python train.py --positions="rope" --rope_theta=10000.0 --init_std_o=0.00861 --decay_fraction=0.79 --decay_shape="sqrt" --max_steps=4297
Each number is 128 + 24 x the weight over its row's rms, rounded and kept within 0 to 255. Layers, rows and columns count from 0. The size above them is the row's rms in percent of the matrix's.

# layer 2 MLP up, 1536x384, rms 0.125, rows 1195-1218, columns 192-287
size [ 99  97  98 106 102  90 103 106 103  96  92 104  99  93  94 110 106  91 100 110  93 104  98  99]
[[125 159  86 116 132 113 120 119 158 182 124 174 139 117 170 138 113 102 102 152 154 175 117 169 110 109 117 100 146 104 212 162 141 146 153 159 121 149 141 142 123 133 119 179 110 114 126  95 106 154 158 161 133  92 122 133 143 182 107 122 128  85 136 160 136 145 121 154 131 136 188 148 100 106 114 110 139 127 158 109 144 182 110 131 105  99 131 113  97 113 140 107 120 145 132  98]
 [128 109 125 160 107 137 144  86 114  99 113 126  98 109 127 127 124 115 116 172 118 111 128 134 142  96 109 142 111  85 138 136 120 100 183  95 159 155 155 148 138 130  85 129  75 101 147 143 139 128  84 103 141 138 123 160 155 138 155 158 142 142 113  97 111 120 137 119 128 161 108  83  85 167 186 110 117  92 112 114 170 138 150  83 150 120 135 119 151 124 152 201 168 131  96 150]
 [159 164  89 121 117 148 138 173 163  84 115 144 119 147 132 136 118 151 141 114 168 103 139 135 129  89 150 128 141 145 127 170 109 142 156 134 129 105  89 119 176 148 136 142 101 128 112 141 104 147 127 121 118 143  99 115 118 101 140 132 142 146 151 101  88 131 145 103 127 101 130 115  74 119 118  96 125 154 107 123 118 128 151 101 138 140 182 123 104 113 136  79  79  65 136 150]
 [120 109 112 105 163 120 125 154 114 121 130 162 105 114 128 145 127 116 117  90 142 121 132 115 125 151 108 135 117 143 130 119 124 129 113 124 169 165 117 156 147  94 122 118 144 123 127 118 124 119 185 135 135 131 134 173 132 164 141  60  80 143 152  96 122 115 112 128 123  99 146 127 189 143 135 121 148 149  82 140 133 113 132 135 130 140 147 124 137 134 138 107 126 126 174  89]
 [165 179 197 131 114 143 143 138 146 119 105 150 105 117  79 134 127 139 112 154 152  96 121 130 127 126 155 201  99 150 160 139 101 126 149 121 123 153 164  96 123 152 131 159  97 139 160 103 118 125 143 165 120 122 143 120 176 133  91 147 131 121 128 148  83 102 123 103 149 173 134 137 154 103 159 153 107 150 119 125 107 126 162 110  88 152 151 134 131 119 132 113 141 164 126 125]
 [124 146  84 116 137 103 101 149 171 155 142 134 170 127 151  94 141 148 115 140 155 174 123 121 114 129 171 145 125  94 131 129 152 176 103 174 164 117 186 117 101 142 136 159 128 155 102 143  81 108 125 146 127  95 146 137 127 147  91 120 117  97 136 109 153 131 163 119 164 110 142 167 134 135 127 164 125 115  81 157 141 147 126 162 133 133 127 180  82  84 126  97 136 145 133 143]
 [106 164 132 135 107 127 172 113 122 146 107 101 147  84 158 124 126 114 151 134 173 156 116 118 107 124  96 164 129 111 154  96 117 103 118 141 184 109 142  98 113 154 106 150 109 152 126 119 130  81 132 128 115 122 103 184 156 168 145 132 174  96 140 124 105 118 150 139 127 173 153 122 130 105 133 134 164 136 133  99 107 181 176 151 118 131 123 146 113  78 135 135 126 126 140 113]
 [132  93 147 111  97  51 133 146 148 104 152 159 154 147 141 181 143 106  99 149 118 119 102 122 136 144 137 118 142 146 136 166 142 126 109 143 124 123 164 106 127 163 121  96 110 130 114 153 116 142 130 111 138  97  98 113 120 114 105 143 144 102 140 146 122 137 139 128 112  88  90 108 147 115 128  84 126 135 126 138 120 133 100 158 124 128 160 124 172 117 174  88 119 143 116 105]
 [126 156 143 145 107 127 110 169 158 104 149 126 157 132 130 112 142 143  87 117 125 134 149 144 144 135 150  84 143  97 135 127 144 138 107 158 142  89 150 128 135 204 114 167 142 114 136 178 121 110 142 130 123 129 122 174 108 155 146 110 162 127 142 159 105  71 116 141 164 127 115 136 180 131 135 104 133  97 111 132 160 137 116  96 144 133 119 110 123 136 115  59 107  88 164 122]
 [156  57 158 121 170 133 144 145 107 135 124 106 130 121 136 103 122 118 146 157  97 122 112 133 146  90 133 126 142 149 153  89  98 137 119 144 113  79 135 116 130  81 131 147 126 106 140 116 148 126 138 123 126 118 130 160 110  98 162 116 152 130 144 166  90 110 142 175 173 114 120 124 140 149 133 107 143 111  98 139 127 137 132  91 139 170 123  98 102 108 134 155 151 126 125 150]
 [ 94 135 161 150 174 118 141 109 132 138 142 179 155 198 118 124 129 146 132 140 150 135 141 114 142 128  75 144 101 117 136 128 112 136 124 111 115 108 132 132 131 122 109 156  97 155 142 155 122  47 166 145 124 143 123 100 146  90 160 150 121  98 124 136 141 169 158 107 162 142  98 135 169 125 109 142 138 118 160 148 129 159 105 123 117 121 178 130  90 105 164 132 133 151 144 131]
 [ 96 115 110 123 120 114 151 129 104 141 149  78 116 140 131 100 133 122 138 124 104 111 136 146 132 144 121 101 122 110 101 178 106 128 103 123 139 107 114 155  98 119 140 169 137 149 121 103 112 131 155 176 142 171  95 113 131 131 168 126 156  94 138 163 144 127 103  94 120 102  76 133 137 116 119 131 140 123 132 130  99 101 105  92 127 130 121 116  92 123 109 117 117 151 149 130]
 [132 128 141 148 125  84 102 123 150 187 140 127 127 106 167 148 126 150 100 112 155 144  91 139 129 159 138 131 143 111 135 104 107  99 155 167 133 142 112 106 136 133 121 105 124 117 127 166 115 106  97 127 136 113 125 148 179  91 136 155 139 113 101 165 154 150 113 122 106 128 162 150  91 143 117 169  60  76 114 145  97  81 130 171 143 137 153 111 140  83 135 108  82 144 108 136]
 [168 130 100  85 130 137 117 156 116 130 122 120 116 122 148 160 127 122 160 144 108 120  81 122 150 148 127  98 150 150 154 116 114 114 163 160 131 157 119 124 143 114  72 138  87 178 156 128 101 122 139 119 145 109 194 149 170 127 132 154 153 140 149 115 103 136  81 134 102 120 118 127 164 168 130 100 136 129 134 104 127 120 178 119  91 109 180 119 119 105 129 181  99 108 112 106]
 [120  87 131 147 127 136 129  97 115 152 135 170 110 132 136 128 107 170 104 122 158  96 130 130 141 141 106 119 182 117 130 137 138 156 112  74 132 160 118 114  91  93 104 156 132 124 173 136 152 183 114 140 123 117  94 147 102 107  74 138 138 145 114 146 100 140 129 161 139  99 118 154  80  91 133 156 117 128  90 164 123 101 141 111 154 122 138 108  99 129 151 179 110 150 107 169]
 [134 123 127 120 109 117 147 121  83 118 134 172 133 143 134 117 118 118  93 123 125 138 113 106 113 134  88 153 161 102  91 158 192 112  96 119 161 108 131 145 155 108 115 107  84  77 123 124  58 115 109 134 138 157 133 145  82 143 132 123 146 108 115 142  91 124 110 146 117 157 151  91 140 148 140 150 133 127  97 118 155 155 142 104 138 131 159  98 144 151 140 155 104 107 165  92]
 [122 106 124 138 140 111 144 152 156 122 105 107 113 121 123  98 127 138 179 146 124  90 100 133 139 137 122 104 163 164 138 103 105 194 120 120 133  83  89 114 121 104 161 103 107 154 124 135 140 133  99 131 112 169 132 124  84  84 119 125 160 136 153 156 100 170 134 123 144  98 114 123 123 122 127  93 182 144 131 126 115 105 145 137 119 136 168 104 138 139 129 151 107  63 133 107]
 [134 108 145 124  96 170 123 151 147 102 178 108 150 134 103 104 124 122 152 129  64  87 120 110 113 141 120 130 121  55 133 131 154 136 137  97 143 110  81  95 172 134 174 112 145 118 102 133 113 109 102 121 146 146 154 115 118  96 111  97 123 147 140 139 119 125 143  76 142 106 169 156 134  98 133  85 183  85 166 155 117 137 110  92 101 115 123 166  90 126 108  98 117 148 135 117]
 [100 143 137 117 128 147  84 133 107 131 100 173 160 112 115 154  84 139  93 104 168 128 122 177 124 122 135 111 145 155 140 141 117 100 121 148 128 100 150  97 146 153 151 126 103  68 134 184 106 128 171 105 137 140 116 119 122 121 117 136 147  66  86 120 113  89 128  94 140 104 149 110 136 130 154 139 123 147 148 125 122 133 125 128 157 116 174 127 115 157 139 113 139 124 151 124]
 [126 154 175 159 113 179 166  99 103 134  89 140 114 107  92 135 129 137 113 150  95 158 144  81 102 147 147 163 139 124 127  98 150 110 104  80 176 160 140 109 144 130 144 100 119 134 115 148 154 119 120 136 129 141 129 107 159 103 148 125 130 170 149 139 110 143 124 146 150 111 125 156 162 115 133 121 117 131 108 143  87 101  97 173 114 104  94 131 152  89 137  99 133 122 131 141]
 [171 120 106 159 123 133 155 163 158 118 118 104 117 110 137 122 173 146 155  99 122 141  94 120 146 131 100 134 122 142 137 146 103  71 151 148  88 129 147 136 174 130 164 154 107 104  94 142 172 125  81 132 103 114 122  78 123 126 130 158 112 100 117 128 109 135  86 121  89 109 127 122 113 117 158 124 114 195 154 122  84 141 105 123 103 147 131 161 105 152 114 163 167 116 110 175]
 [100 170 175 124 138 104  80 161 134  97  97 118 162 156 140 157 127 160 162 135 125  93 134  74  79 173 134 144 172 155 160 107 110 125 102 137 108 113 123  88 101 131 121 156 123 109 124 127 155 112 118 143  89 136 133 119 118 111  94 136 171 130 136 121 115 185 147 148 156 167 169 123 121  83 109  98 165 135  83 134 153 128 135 109  84 138 113 110 149  96 109 145 112 119 113 124]
 [101 180 147 139 154 135 114 120 138  96 122 110 127  97 156 113 100 140 145 155 183 203 133 125 126  98 127 135 118 111 138 124 130 111 156  91 140  97 109  93 100  68 151 131 117 140 118  98 105 111 147 106 157 152 114 144 117  79 143 155 110 140 141 159 138 117 207  97 151 105 111 126 108  79 127 112 140 143 126 124 122 138 133 133 131  81 138 137 131 138 126 156 134 146 143 161]
 [116 181 103 116 113 105 122 109 172 101 162 120 112 155 119 132 100 134 112 154 151 128 134 122 133 111 179 133  89 129 138 106 139 137 130 128 159 118  94  75  94  85 173 168 107 118  90 145 111 138 153 147 163 127 112 156 149 128 146 121 114 113 138 130 156 119  74 142 124 116 111 149 154 117 119 129 170  84 108 101 130 103 136 109 105  97 137  74 108 100 146  94  99 107 107 112]]
# layer 2 MLP down (transposed), 1536x384, rms 0.11, rows 1195-1218, columns 192-287
size [102  96  97  99 104  98 100 104  99 111  97 109 104  93  94 103 103  92  99 104  99 104 100  94]
[[139 103 157 158 100 125 133 134  74  97 162  77 128 110 115 113 146 101 133 121 108  77 106 111 140 184 145 150  87 162  72  72 172 136 116 126 126 149 131 170 158 153 141  86 171 164 109 157 122  93 120 134 128 147 102  83 149 100 152 117 165 161 113 113 102 134 138 106 108 124  76 103 141 116 118 135 128 113 100 133  96  80 159 111 129 155 119 129 148 102 141 187 139 143 102 164]
 [121 132 152 135 119 137 118 132 143 119 135 146 120 143 130 117 147 105 147 105 134 157 146 105 123 142 132 123 179 165 146 151 139 125  85 122 113 116  74  83 122 140 162 134 204 145  97  79 104 130 167 129 123 144 168 122 115 111 113 106 106 120 133 169 127 161 102 154 147  60 153 153 153 118  69 116 156 107 179 150 105 134  96 156  81  98 132 156 111 110 118 108  90 128 125 104]
 [141  81 118 124 153 101  98 106 137 165 102  97 130 108 108 125 135 142 110 192 114 142 150 120 137 138 135 144 139 121 108 142  93 191  92 119 115 142 135 154 121 124  95 136 184 124 136 147 134  80 134 152 124 117 124 114 153 119 122 156 105  87 140 141 177 132 114 182 134 193  97 130 156 111 155 144 135  92 151 119 118 129 142 141 130 100 139 135 143 138 131 111 221 121 136 131]
 [121 148 141 138  83 135 138 108 106 121 132 102 148 126 148 140 121 120 138 157  99 120 124 158 122 109 143 133 139 114 137 129 129  96 129 131  75 102 120 102 107 150 138 152 121 114 144 137 124 133  73 124 131 136 138  79 129  78 114 184 162 105 102 154 138 125 136 130 128 129 113 124  96  86 124 125 138 101 171 136 131 140 130 141 132 135 144 130 120 120 113 130 125 106  98 161]
 [ 74 114  80 112 125 150 110 113 100 155 154 121 145 136 159  93 116  84 143  93 118 133 128 126  98 130 144  78 149 108  99 137 158 107 133 148 137 118  90 133 123  91 118 117 148 109 130 112 131 121 122 100 118 127 125  79 115 166 143 166 124 164 124 137 168 156 128 125 100  75 131 105  93 120 128 123 149 149 140 109 140 136 127  95 164 117 142 139  95 139 135 190 128 145 142 142]
 [162 129 127 135 122 128 134 131  76  93 122 141  72 141 125 134 141 115 149 120 112 127 141  94 185  93  91 166 145 183 136 133 110  92 160 127 118 116  99 126 125  97 116  88 161 133 149 156 158 146 123 129 136 113 108 128  90 159 134 119 144 164 129 126 116  98 119 157 113 129 104 100 135 139 138 104 151 155 164 132 110 139 102 104  87 135  99 123 118 193 104  77 122 138 110 129]
 [146  69 145  94 130 140 118 126 140 105 141 140 135  97 117 118 116 139 126 117 128  91  91 129 152 151 133 111 149 148 117 162 154 129 135 114  99 161 123 135 189 115 136 149 147 137 122 129 100 132 114 159 110 115 164  90 139 123 117  80  94 140 117 127 184 168  87  85 107 115 128 110 129 100 127 139 141 132 124 124 174 104 129 107 137 108 133 151 126 160 137 148 140 148 109 134]
 [104 158 120 148 159 157 158  56 103 163 154 117 134 100 132  96 153 142 111 165 118 135 137 133 124 135 113  96 126 127 134 121 114 148 132 119 123 176 115 143 129 127 197 121 132 106 153 120 149 118 147 173 128  94 158 126 118 130 137 139 124 155 117 143 129 147 130 105 117 163 159 139 137 136 137 125 100 134 121 114  97 110 125 106 132 163 105 132  97 127 140 112 131 136 139 132]
 [142 103 142  78 124 126 149 109 116 146 104 116  98 122 130 153 145 141 157 147 138 124 105 109 104 101 103 155  92 135 139 142 115 150 172 111 105 145 117 134 124  81 146 118 111 145 113  85 129 147  99 127 132 134 149  99 177 111 133 162 109 112 127 125 137 174 154  91 118 118 156 139 108 134 126 142 137 156 160 124  90 152 132 148 103  93 149 115 134 104 147 144 152 159 109 141]
 [124 184  91 136  88 142 108  98 161 141 127 157 128 131 112 144 152 145 105 115 154 149 147 124 112 159 133 131 125 110 106 141 145 128 126 125 131 168 119 128 145 158 127  99 143 148 124 145 112 153 107 165 130 149 124  99 144 145 119 131 129 134 108 101 170 148  97  81  84 131 130 118  78 119 116 158 106 132 162 123 112 117 127 159 108 108 139 183 167 162 129  92 117 130 133 122]
 [157 110  85 134 147 128 141 168 116 125 110  85 104 122 129 128 102  97 143  87 121 137 127 118 140 106 112 100 128 133 162 111 138 143  77 123 124 141 104  92 145 129 163 143 143 110 117 147 119 137 101 117 115 111 165 129 148 174 118 121  97  93 140 195  58 133 125 143  91 110 169 104  93 134 153  81 117 106 130  82 115 121 128 124 107 149 149 104 144 150  99 106 153 133 148  99]
 [117 162 154 108 127 141 177 127 101 169 113 175 136 138 157 113 139 136 141 103 161 143 175 142 105 145 142 105 137 148 133 131 117 105 157  87 138 139 116 115 152 156 155 114 127 141 110 151 120 138 106 114 115  72 122 101 181 127 112 161  78 131 145 133 152 128 133 155 135 123 167 105 141 134 148 143 108 119 150 125 144 151 132 159 151  94 125 148 167 123 176 189 112 129 158 114]
 [179 110 109  94 113 140 182 174 135  85 132 134  97 148 145 101 121  99 156 155 139 105 174 105 114 128 139 124 115 156 127 134 140 135 123 120 139 166 127 115 156 122 144 161 150 130 130 116 130 166 151 171 120 144 124 106  88 156 135 121 135 162 135 120  75 100 141 107 137  93 154 118 174 122 138 113  96 119 134 137 114 190 145 126 108  93 149 141 134 177 143 193 143 131 151 131]
 [ 93  95 117 131 141 101 148 100 133 148 152 140 129 133 106 103 128 161 124 123 180  82 172  90  98 164 132 132 118 152 131 148 136 131  79  98 124 121 117 112 100 113 162 123 177 105 137 127 150 141 123 113  86 159  89 150  77 124 111 103 113 139 104  93 147 124 169 114 161 154 133 137  84 124 136 136 141 118 144 113 129 115  84 125 138 172  88 164 151 168  70  30 141 158 129 134]
 [133 155 145 110 138 156 119 142 122 107 121  85 151 122 140 105 154  99 139 125  72 144 103 147  69 131 166 125 100 117 165 128 116  97 144 173  95 125 133 161 113 158 145 119 102 122 125 104 119  74 128 100 117 131 132 106 171 114 143 129  98 128 165 120 169 126 119  78 141 171 108 118 132 179  78 116 143  89 159  72 169 165 149 148 105 168 104 141 123 157 139 110 144 122 111 100]
 [128 133 148 126 155 130 125 148 154 120 129 116 100 103 121 144 132 127 141 134 140 130 144 162 136 131 180 117  87 176 144  96  71 122 144 146  95 125 137 132 102 157 161 133 175 158 116 123 176 124 151 139 122  65 137  94 163 127 114 119  88 148 127 103 186 111 140 101 129 107 103 178 164 110 124 102 125 141 142 130  92 113 111 146 124 107 104 174 104 108 141 118 145 129  92 161]
 [126 134 121 148 128 155 126 124  97 125 125 148 136 147 148 137 126 114 111  89 110 180 137 135 111 123 147 154  85  93 112 116 167  90 127 139 121 148 168 134 108 122 112 155 150 101 135 140 126 115 137 107 151 104  93 117 179 175 142 134  91 125 104  85 161 115 128 119 136 166 153 114 162 141 132 138 125 136 146 130 112 148 118 117 151  90  96 170  98  89 138 113 135 167 102 132]
 [112 131 134 147 125 118 121 113 110 135 111 130 107 168 125  88 126 137 118 134 163 145 153 114 154  96  80 115 132 113 120 102 100 132 125 183 135 156 169 105 133 122 110 163 129 160 143 113 170 102 152 128 120 108  92 137 140 139  85 145 161 115 101 143 121 119 122 120 121 117 109  86 147 161 167 168 131 167  93 131 131 110 135 116 145 147 144  83 136 123 122 101 157 117 115  99]
 [141 102  99 100 127 119 142 125 151 109 167 107 114 175 143 104 147 138 155 119  97 137 151 144 109 150 152 126 104 118 108 146 121 102 134 111 122 172 114 180 119 118 120 143 141 202  99  92 172 125 114 160 113 127 146 110 149 130 151 111  95 188 106 139 133 151 132 157 146 131 122 153 121 113 120 158 170  78 104 137 131 154 136 112 127 130  90 153 108 122 111 145 114 163  74 124]
 [116  74  86  94 159  74 112 127 189 115 151 124 120 165 153 117 151 107 132 113 125 121 102 127 148 113 101  85 134 151 108 139 128 177 114 136 118  76 149 115  94 146  71 129 146 123 149 112 121  96 140  99 142 129 146 179  95 106  91 147 113 105 145 121 118 110 134 114 140 130 187  94 123 132 143 129 103 121 159 140 160 132 144  86 119 129 152  97 146 140 129 111 130 153 137 135]
 [ 58 141 166 109 143 144 124 160 127 171 133 106 119 102 136 124  97 152 120 135 116 146 116 134  83 139 155  88 156 138 118 140 160 125  69 123 141 141 117 163 111  89 130 119 154 109  94 127 110 101 158 117 135 130 134 167 123 147 131  97  95 115 130 190 148 117 152 120 128 119 128 160 151 152 112  95 139 108 139 149 150  93 147 121 119  95 112 117 124 122 184 182 129 141 172 124]
 [156  83 128 110 118 112 162  94 123 154 149 141 121 131 109 110 127 134  78 126 119 127 135 138 189 144  91 110  98 109 140 129 145 101 153 121 121 158 123 117 148 125 147 120 138 115 128 115  81 132 165 124 166  90 111 155 148 161 151  96 140 155 133 116 101 130 132 115 129 140  81 101 141 151 154 169 118 161 164 138  81 114 146 173 160 124 141 123 130 144 114 127 125 105 129 137]
 [183  91 161 142 120  99  87 137 136 129 153 149 121 132 117 127 145 113  91  73  97  68 107 157 120 131 129 118 165 132 131 111 138 128 131 141 111 126 140 172 160 183 103 126 139 148 109 147 118 117 124 117 117 112 123 127 162 147 139 112 134  72 160 114 113 134  36 161 103 118 108 133 135 142 150 166 139  91 141 173 152 132 108 129 142 117 105 153 148 118 136 184 115 129 136 104]
 [121  81 145 128 138 128 113 160 108 146 121 133 156  93 113  86 145 126 141  98 105 106 149 126  87 142  61 113 155 139 128 135 128 142 133 118 111 149 142 154 164 183 102 103 122 110 126 102 149 127  83 101 112 153  95 100 132 120 123 118 138 142 136 113 120 148 172 111 109  98 162 129 100 126 121 117 120 183 156 161 143 159  91 133 124 131 112 184 142 161 126 166 122 140 133 122]]
# layer 2 MLP gate, 1536x384, rms 0.118, rows 1196-1219, columns 192-287
size [ 93 107  93 100  97 107  98  88  94  96 112 118  92 100  97  85 107 106 108 105 105 101 108 103]
[[130 168 105 160 100 117 118 140 102 107 119 113 110 115 121 108 148 173 101 138 106 143 122 152 178 153 106 152 104 106 125 137 138  82 151  94 133  94 155 170 167 113 107 120 103 107 137  93 144 160 114 111 123 127 145 144 155 137 179 136 142 161 118 131 105 109  91 120 167 116 130 130 115 178 135 151 126 119 102  99 112 139 165 121 159 109 155  99 158 137 116 111 130 144 120 113]
 [150 189 123 135 129 116 131 164 137  93 138 147 138 126 139 130 117 141 132  82 155 119 131 158 106  99 145 127 149 126 120 145 106 118 152 139 141 101  99 117 173 150 139 131  93 133  87 121 106 152 122 107 125 154 116 128 115 127 143 135 177 121 153 111 100 130 142  82 114  82 138 117  84 129 115 122 122 154 110 124 122 141 149 116 138 123 153 116 128 126 155 127  94 112 146 158]
 [108 140 120 106  81 111 137 149 139 118  88 131 100 118 164 137 102  90 138 144 139 103 103 134 107 150 126 158 164 140 141 140 164 140 133 161  96 108 158 123 125 125  94 166 153 166 169 131 132 113  98 120 104 108 146  76 115 154 136 139 138 102  82 156 143 113 141 138  91 119 136 150 133 104 134 116 167 155 158  96 146 182 121 121 146 140 135  95 154 103 102 102 136 111 144 140]
 [ 97  92 127 117 172 151 112 152 131 128 139 115 108 104 161  77  55 137 135 118 134 148 123 124 125 157 112 133 150  91 104  91 148 147 112 128 101 147  90 148 158 119 103  72 150 100 118 141  90 114 115 126 101 159 127 132  98 156 165 131 122 111 120 103 178 163 126 111 137  69 157 112 140 162 120 158 107 145  92 141 148 135 156 128 128 135 148 140 130 135 149 121 121 100 164 124]
 [110 172  98 132 140 113  94 171 181 134 158 136 164 132 146 101 123 147 117 118 146 178 123 142 124 134 178 141 138 109 130 134 162 176  93 142 173 107 191 117 118 127 148 185 111 157 110 149  83 110 121 122 122 122 154 115 132 133 101 127  91 116 146 128 141 128 141 124 163 116 144 153 129 114 128 140  99 115  66 161 124 147 144 134 127 139 126 169  89  96 111 117 116 157 136 160]
 [152  60 187 107 128 103 105 144 114 121 147 119 125 181 111 111 125 170 116 130  93  97 125 151 139  99 146 125 129 157  91 154 133 161 119 107 104 174 152 177 119  98 125 121 147 103 147 124 122 166 107 113 114 164 134  81 109 118  86 119  80 137 120 130 152 152 121 126 121  74 108 143  86 146 135 120 114 134 108 153 135 109  71 108 127 125 152 141 137 162 127 163 135 162 149 133]
 [120 126 144  98 135 147 135 114 125 178 124 160 146 104  97 108 127 134 141 195 177 114 148  69  83 159 111 133  95 149 164 127 151 121 141  91 131 123 140 124 128  98 153 157 176 128 163 139 120 124 138 143 135 105 171 111 106 159 154 137 110 142 118 125 129 168 131 149 128 125 106 138  98 118  93 171 140 130 145  94 117 145 134  89 128 134 114  88  99 134 118 153 111 120 131 152]
 [111 110 135 107 113 153 127 134 145 123 140 130 130 132 113 157 138 135 136 162 139 106 160 131 160  99 134 157 108 138  60  97 138 161 116 125 102 115 140 104 107  83 134 143 152  92 125 133 110 136 133 101 109 129 124 121 118 166 123 148 177 100 125 127 131 109 149 152 178 135 145  76  91 134 152 121 124 101 144 114  85 130 124 124 128 100 125 128 123 157  88  90 133  93 136 101]
 [104 126 149 106 114 135 178 140 102 125 121 104 162 108  78 147 170 168 137 139 120  73  71 106 132 118 139 123 145 127 109 105 129 175 151 136 136  81 122 102 132 115 139  97 159 129 158 133 120 121 100  98 128 148  86 122  97 124 109 154 171 143 115 180  97 128 154 108 152  96 122  70 115 127 150  67 146 137 134  84  32 149 106 114 158 133 160 152  86 103 110  88 142 122  92 114]
 [102 157 157 137 137 125 157 124 165 124 132 188 174 135 104 130 141 150 124 163 154 128 153 125 133 154 120 165  82 139 124  95 133 124 107 118 127 104 142 122 136 111 120 130 128 149 146 125 119  60 139 130 118 149 122 121 162 105 175 115 131 128 106  91 152 142 157 117 176 125  82 130 165 120 129 154 155 121 110 153 113 134 133 126  90 121 152 137  96 131 131 139 122 164  91 175]
 [161 132 129 141 153 115 113 102 158  80 130 184  98 139  44 147 114 125 172 150  81 140 148 119 120 139 103 136 161 152 110  77 137 126 136 138  66  72 153 152 137 151 138 136 108 129 128 119 148 167 146 117 115 108 142 117 119 125 108  66 133 164  92  89 116 109  99 144 124 103 111 114 128 121 129 113 145 108 155  92 134  90 117 103 183  95 129 134 145 154  81 126 121 103 130 152]
 [187 153 114  81 116  90 144 183 128 104 147 123 116 156 144  99 111  85 101 140 129 168 111 174 177 134 109 145 136 152 118 132 118 110 159 143 142 158 137 151 146 145 115 122 153 149 125 207 123 139 141 168 143 136 111 130 131 121 138 140  98 170 107 111  97 144 138 133 113 107 149 116 127 159 108 150 120  80 140 154 120 141 130 159 110  91 176 131 140 129 148 165 142 133 149 110]
 [127  85  64 124 128 139 144 112 135 140 103  84 107 121 139 159 189 102 124 110 165 104 122 132 104 122 167  84 150 168 153 124 124 124  96 121 110 144 116 118 111 138 127 134 108 161 131 116 117 156 129  79 131 128 141 135 118 137 101 114 167 112 123 145 142  78 138 113 147 177 143  72  90 142  81 154 151 124 167  88 146 151 167 107 113 177 137 173 106 147  90  83 131  94 147 100]
 [145 170 123 111 128 140 127 158 145 102 115  86 145 129 112 146 160  93 149 130 110 146 122 125 116 126 148 140  84 148 132 113 123  95 162 180 106 126 124 148 154 149 142 110  95 152  96 131  92  65 144 125 129 120 155 110 136 141 189 111 119 114 147 109 144 134 121  80 105 146 110  97 170 169 126 111 128 118 168  87 163 139 119 142 100 124 110 154 167 145 124  93 126 103 127  82]
 [107 111  93 128 139 118 157 123 121 129 123 132 127 109 109 135 129 122 124 109 136 131 109 107  83 131  76 159 171 117 129 104 146 144 138 157 147 105 117 106 158  63 103 130 145 114 120 124 146 175 125 131  85 155 105 119 116 137  89 118 191 147  99 146  98 106 133 135  92 137 122 141 130 154 166 103 115 127 154 107  91 177 163 141 130 152 149 105 144 131 121  67 166 116 133 121]
 [144  90 161 129 126 132 161 110 123  89 148 141 123 144 108 140 128 120 127 136 139 123 103 138 135 120 140 172 127 115 108 119  72 174 132  96 131  70  79  93 137 112 147 130 160 129 125 120 142  97 120 137 125 113 110 154 126 110 134 125 107 104 113 124  78  91 156 133 146 117 160 120 130 125 133  86 145 168 167 111 103  93 142 106 140 143 141 104 124 137  69  66 108 118 143  71]
 [150 116 124 132 114 129  92 133 135 105 133 131 123 111  71 116 118 126 119 134  74  85 129 130 115 202 106 151 148  81 146  98 146 123 130 127  98 123  65 127 181 111 153 107 126 159 102 137 138 111 125 122 170 155 132 140 145 119 168 174 120 126 130  96 140 106 122 122 115 113 149 118 119 103 129  90 187 105 161 117 127 123 140 120 132 135  93 147  95  97 101 156  80 126 133 124]
 [154 102 110 130 130 130 168 125 135 115 177 105 104 171 124  92 161 137 171 122  85 137  98 106 123 123 142 119 103 118 129 128 143 119 126 140 114 169 108 145 114 100  93 141 152 203 108 101 175 118 110 139 109 126 134 129 136 127 111 128  87 192 152 131 135 132 134 157 124 145 101 143 130 110  91 132 159 128 116 143 120 132 147 116 109 143  92 133 125 125 125 145 131 141 110 129]
 [140 154 170 158 108 181 168 110 103 128  81 131 125 100 101 129 116 119 128 145 101 154 166  97 105 128 156 167 135 129 118  92 135  92 111  81 139 166 139 144 169 112 138 107 122 164 115 147 154 131 141 164 131 176 141  89 159 109 149 109 148 144 148 138 120 138 126 137 131 102 112 141 163 107 123 105 125 130 100 138 105 103 107 163 117 100 103 137 148  98 135 131 149 121 115 141]
 [ 81 151 138  95 132 148  92 179 169 148 129 141 125 107 121 121 141 158  80 134  88 106 119 166 129 181  95 136  83 124 146 120 137 179 135 109 159 106 115 140 137 119 149 110 116 125 134 156 112 120 170 122 122 130 104 133 119 161 182 118 119 120 137 113 145 122 169 129 101 132 127 126 119 134 121  87 135 114  85 117 177  77 156 128  88 121 164  81 145 121 173 116 158 159 163 110]
 [138  63 123 128 115  92 157 106 103 141 145 140 135 129 135 115  94 147  99 160 140 166 124 155 164 170 163 129  82  93 122 129 156 160 143  87 148 135 124 122 171 138 141 107 124  98 130 151  84 128 173 118 138 126  96 102 126 191 191 123 102 135 112 143 151 109 125 103  88 130  73 133 115 141 130 152  51 132 160 146 117 155 109 155 158 125 158 142 107 139 106  93 102 125 150 132]
 [156  65 134 145 104 101 137 129 112 140 140 159 111 158 109 136 142 120 102  88 115  77 100 144 113 157 158 128 141 135 116 127 126 137 110 174 124 131 147 189 164 182 131  95 148 125 133 166 121 113 112 132 118 106 129  93 130 153 113  88 138  98 114  95 105 132  40 145 103 120 135 116 120 173 155 141 132  99 151 163 127 116 115 116 122 160 121 135 109 120 133 113 124 124 110  80]
 [136  84 155 125 129 137 125 160 103 145 113 127 142  92 132 118 148 148 139  99  92 140 112 140 112 158  58 122 142 121  87 132 122 107 133 116  95 141 162 170 160 165  94  93 142 147 158 126 165  93 110 115 101 120 138 105 122 125  98 142 140 130 123 130  99 150 165 117 126 114 146 100 104 149 125 127 107 167 151 156 137 161  98 156 152 147 118 180 155 142 104 192 155 147 144 132]
 [128 141  82 156  93  90 139 133 131 165 105  98 125 120 118 127 153 118 135 154 134 144 106 132 102 145 119 117 113 160 135  78 136 130 140 158 189 112 143 132 121 122 110 109 122 151 133 117 142 122 165  92 111 185 112 120 157 130 144 142 140 100  98 124 107 103 118 169 133 124 148 133 174 137 141 113 120  94  98 143 101 166 119 127 163 118 173 102 118 119 105 110 125 127  85 150]]